Weights of a small transformer language model.
Size: 15 layers, width 384, vocabulary 8192, 28.3M parameters.
Architecture: LayerNorm before each block, learned positions, biases, tied embeddings, attention and MLP in parallel.
Training: a variant of Adam for these matrices, 422M tokens, 5762 steps.
Each number is 128 + 32 x the weight over its row's rms, rounded and kept within 0 to 255. Layers, rows and columns count from 0. Numbers have three digits each. The size before them is the row's rms in percent of the matrix's.

# layer 2 MLP up, 1344x384, rms 0.0208, rows 939-960, columns 256-383
157:146149129180144073119116136122159103162139157137139125070076121172173117117140127136070165113158170147095072149136138153127125105172067096159139165107102196142153107129130102057110120136120216124145103142019138153201139133119140124140087156106185163158168092122110085149220101131096147129096179133153160159120106122136116200164143083144135135113098126059103077135176121129109146141102
024:116127112160131147163103168112132104120144121118095161098072085138138108093158094159154162095122114203132132120091113102088117094142147110089124115094129163138148146071100144095106115176179178108148121114057111133137170156121119102119139146169132129155089119095106086184174170130061152128227143104132126114147113165076094126149116079150164128195142143152126073144101115123154140116145
035:112137154161136181123137194110081112149149164132110130076129150116175104109136156152136129159114157149141089161187116147116090125175079124106160083078107194071136122130097120083132093163148184089141118146148166184154091081118137124137108148135150093160159156087110091168181082134101173177124168094149077133135084078166100150150153131152122131116194144144151116175184171147209149170111
228:159087089179095155181171159096159118174151134111174113130103152117114154142113157169123054092105182169188140153193116086128200147177127133074126123095176122147071178144117167130083181118128175058097130095164118159168129113115138176117151186108122164150144096089105109133147140112070115076139126139161136171120146129093125115205127164054104102107111121123086092106149130178145155076125
057:114121153121117111131140180042143096171111095146092142171103174179118113120155145123158096105135146149140148131136168130105173120159120142116180095107062166108152184130080130101106087127128172127107127078056164141148084049096143139107158176146107124121130127139108087131132106130097100173061131118120119155116165140112087164199107042141146112128156116191139149137157120104222154128141
045:074155167126182119094137191080095126159099196144083139145114088106134127185127130147111143134169122166128124149131176109090150098198058141139158107090103153129189134150111134086165097152170180072135142134112118155181155040078110166152130166131095153161087122111095096145217146127057099147186169109146125158150112106092119143213095088158131120097172123132110101165122145136118177122090
033:108107132132104129169139161132094124170135104160115160148117096099112092132142178164163094125144147152096182104128171159091091147162108115074145071071125139086144155086149131091086096186065151113111144163083169114137103089059147151120138139099074122093164141093100129149149137107079150184178166096167122142116125131087098175146071101148103132169128176192088100159149127133150145094118
050:128100164144152096109129213111105101119099143160094135118111087184132155133200144186138132127115177171134148116126129132071099101185122131140174101102096144123126166098114134089128146177051175123091131141084184201182046081134113145068081164119155107144114116121101110119141150098100165199145111101139121139144110092129112153160089134132143114135201125146126123143146164142196148118065
035:128109186156129141164166210106101139104152111150102141151167167108109123165141128146128083186109146144120102165114147118125142074170106127126129123138146196136088151130112138124118138189178180066185154100107093110159081134062111128117142123138181136152116178093117072071185152092088191163105153183176112159165094163109031140185127133084131115127161133163131115128117120192127094086122
170:145096115155180129153199140122164140162046174149115079167110104168117106204150112125143107124062170136188116107177146182108137119145105113170120142136090124146062180116074120145132159120142114162137132120136155132183126101156083162061121128123084149148180085100135138123140091115135137117111109108092094164138093138121082168149112107114124065152125092089019159174150143182200112068127
049:135131162146107052122157183068116122159096104118090151109105130150108110107170147171116113099108156119154197105161116095128134128180113123076164070139114146114147184105120144117092115170153131100101110133147141130131142090132131167169107122122111130185137136148113091103128139126087161169127154098168081110124113125112061165134115126155122096106146162155150149159157157136161130113132
030:154129162140150104128171194134125113156188103161091133089119094136172139159125137122146123116102199174138148120132125176125115089187102123100105074142113143117140079160127127121078137185150120131074097161118140121154071097117121194132141105097124193135144109154079088103114112194066111188150186087111082141165120104071081185155100160125131105123159156141124109102118127130167114102120
031:130144103105118108127140141064075108157107120137050113139161146190139129115127155165147125131130154139147138100152194103082111119183062136095156091147130182122101152115125148126120139175127177119107126106112149108147080085125100169107173151141131115138163099156125120118183112123096097190111100114157118149162055109139054138134135108091126098145195142148136105136187138177171126104109
170:090157147124099053093123158120164154148162164127123150098137135131142163128159125123085158169126119172133148128094109123090154108105107118144158090087077230124112099085117166100129119098093118133102132167074083110124109089133118081108159144121168114111058159169133092160193186160104144150142187108125103155149052148141123143255184139113112082104188091149168152073124086067112101170092
030:108187169159180133161157165106102136096177159158106136105168072168165082092135165145177128136143110153166102107151121083099139081165133150106189076118077186123155186144130131090135170182133183121132136117134164152145095063101098124093174132135110118188129140113112096160163183121095080159162135113131101167152127087118154164114102132127088093164207142178121099083131148151180164175088
025:142153133106110089148150168134051073128136057155083108163137120166132101118181131088097135132123184138170069120109131094101135095120142142134172105078077185124114092114144145150055144118179207111079164116137168153188122083072140169108144124107159129132129118176097125163117121121075112143120133119163125122135098091140065141150098129142130085159179217134105146114158140141175168122107
031:128106137131175082151178185082123092153148111123114127110133138133120122170124164163113176137131153169172094086163143183104110101161093168093149098089119163083128175113095144112109131164108136118135137160131122143152112092104129184091162117183144116105140091103080094138176142099118121189148118115191091130142105128101066115203095111135147082148125163186077150109120187116157155083094
031:108104102155131107168154170109136112149146118178070109140107119163147107176137204164116103176069159153121180098135164145058156063176111149097172146154111160097171121120154146098122150153119196106093176087148164135163072052122119158115139180123142143158178159136122123136149113152103118180149175107121166136167092121112103223148170133129096137121173139134076102128139140157201172112091
029:128090152129062101112170178072124118169108137115086120076090147165097153109143146205227144137159154159192126131119156168094091134167091156099153101156082146127161181121100126134081103165111136156128119159117156144154124069108105156108163173161098162153117098139109110099122124126079127167176195059140101146142083085096147169149111118126112134138125129136087149121157139118171116100139
057:094147110177077126143121188117102125181138136123116149154124142204154150155153138142169131162095122113142171093102172114084136091162119128091160121151105155096083167128127068135145104171093204128117098135160154187128099072101078131139141127146143107157114173113103109149163116136090126166133100126141082162135126107109087148181075083165142088133154192180130129125133098177183154163110
054:065103128110105130141136181101138087195158119130086120088098170127155206134158144157147118148181111118182134076158170102099145098164101165074169112094136176086138126110108142077083146208125181107125144144122159138157077108122137160162148154108142126130104185135105015134188095127109149133118099116156125141116070117098107131161158106144137156121154129116112127139143129124161121117085
036:099103130131130113156191191071131116156126124132089132127132129183150100109112144159085096174147176128170129122095119142103142158168077115103144075130067131117078170148162092103118144171129150116152123156108113155119147077099112157146154140130113093075164076119120071097145126104112138155186114132124148137116122114125073119184141125138137086165166151140134135148132144166141127121148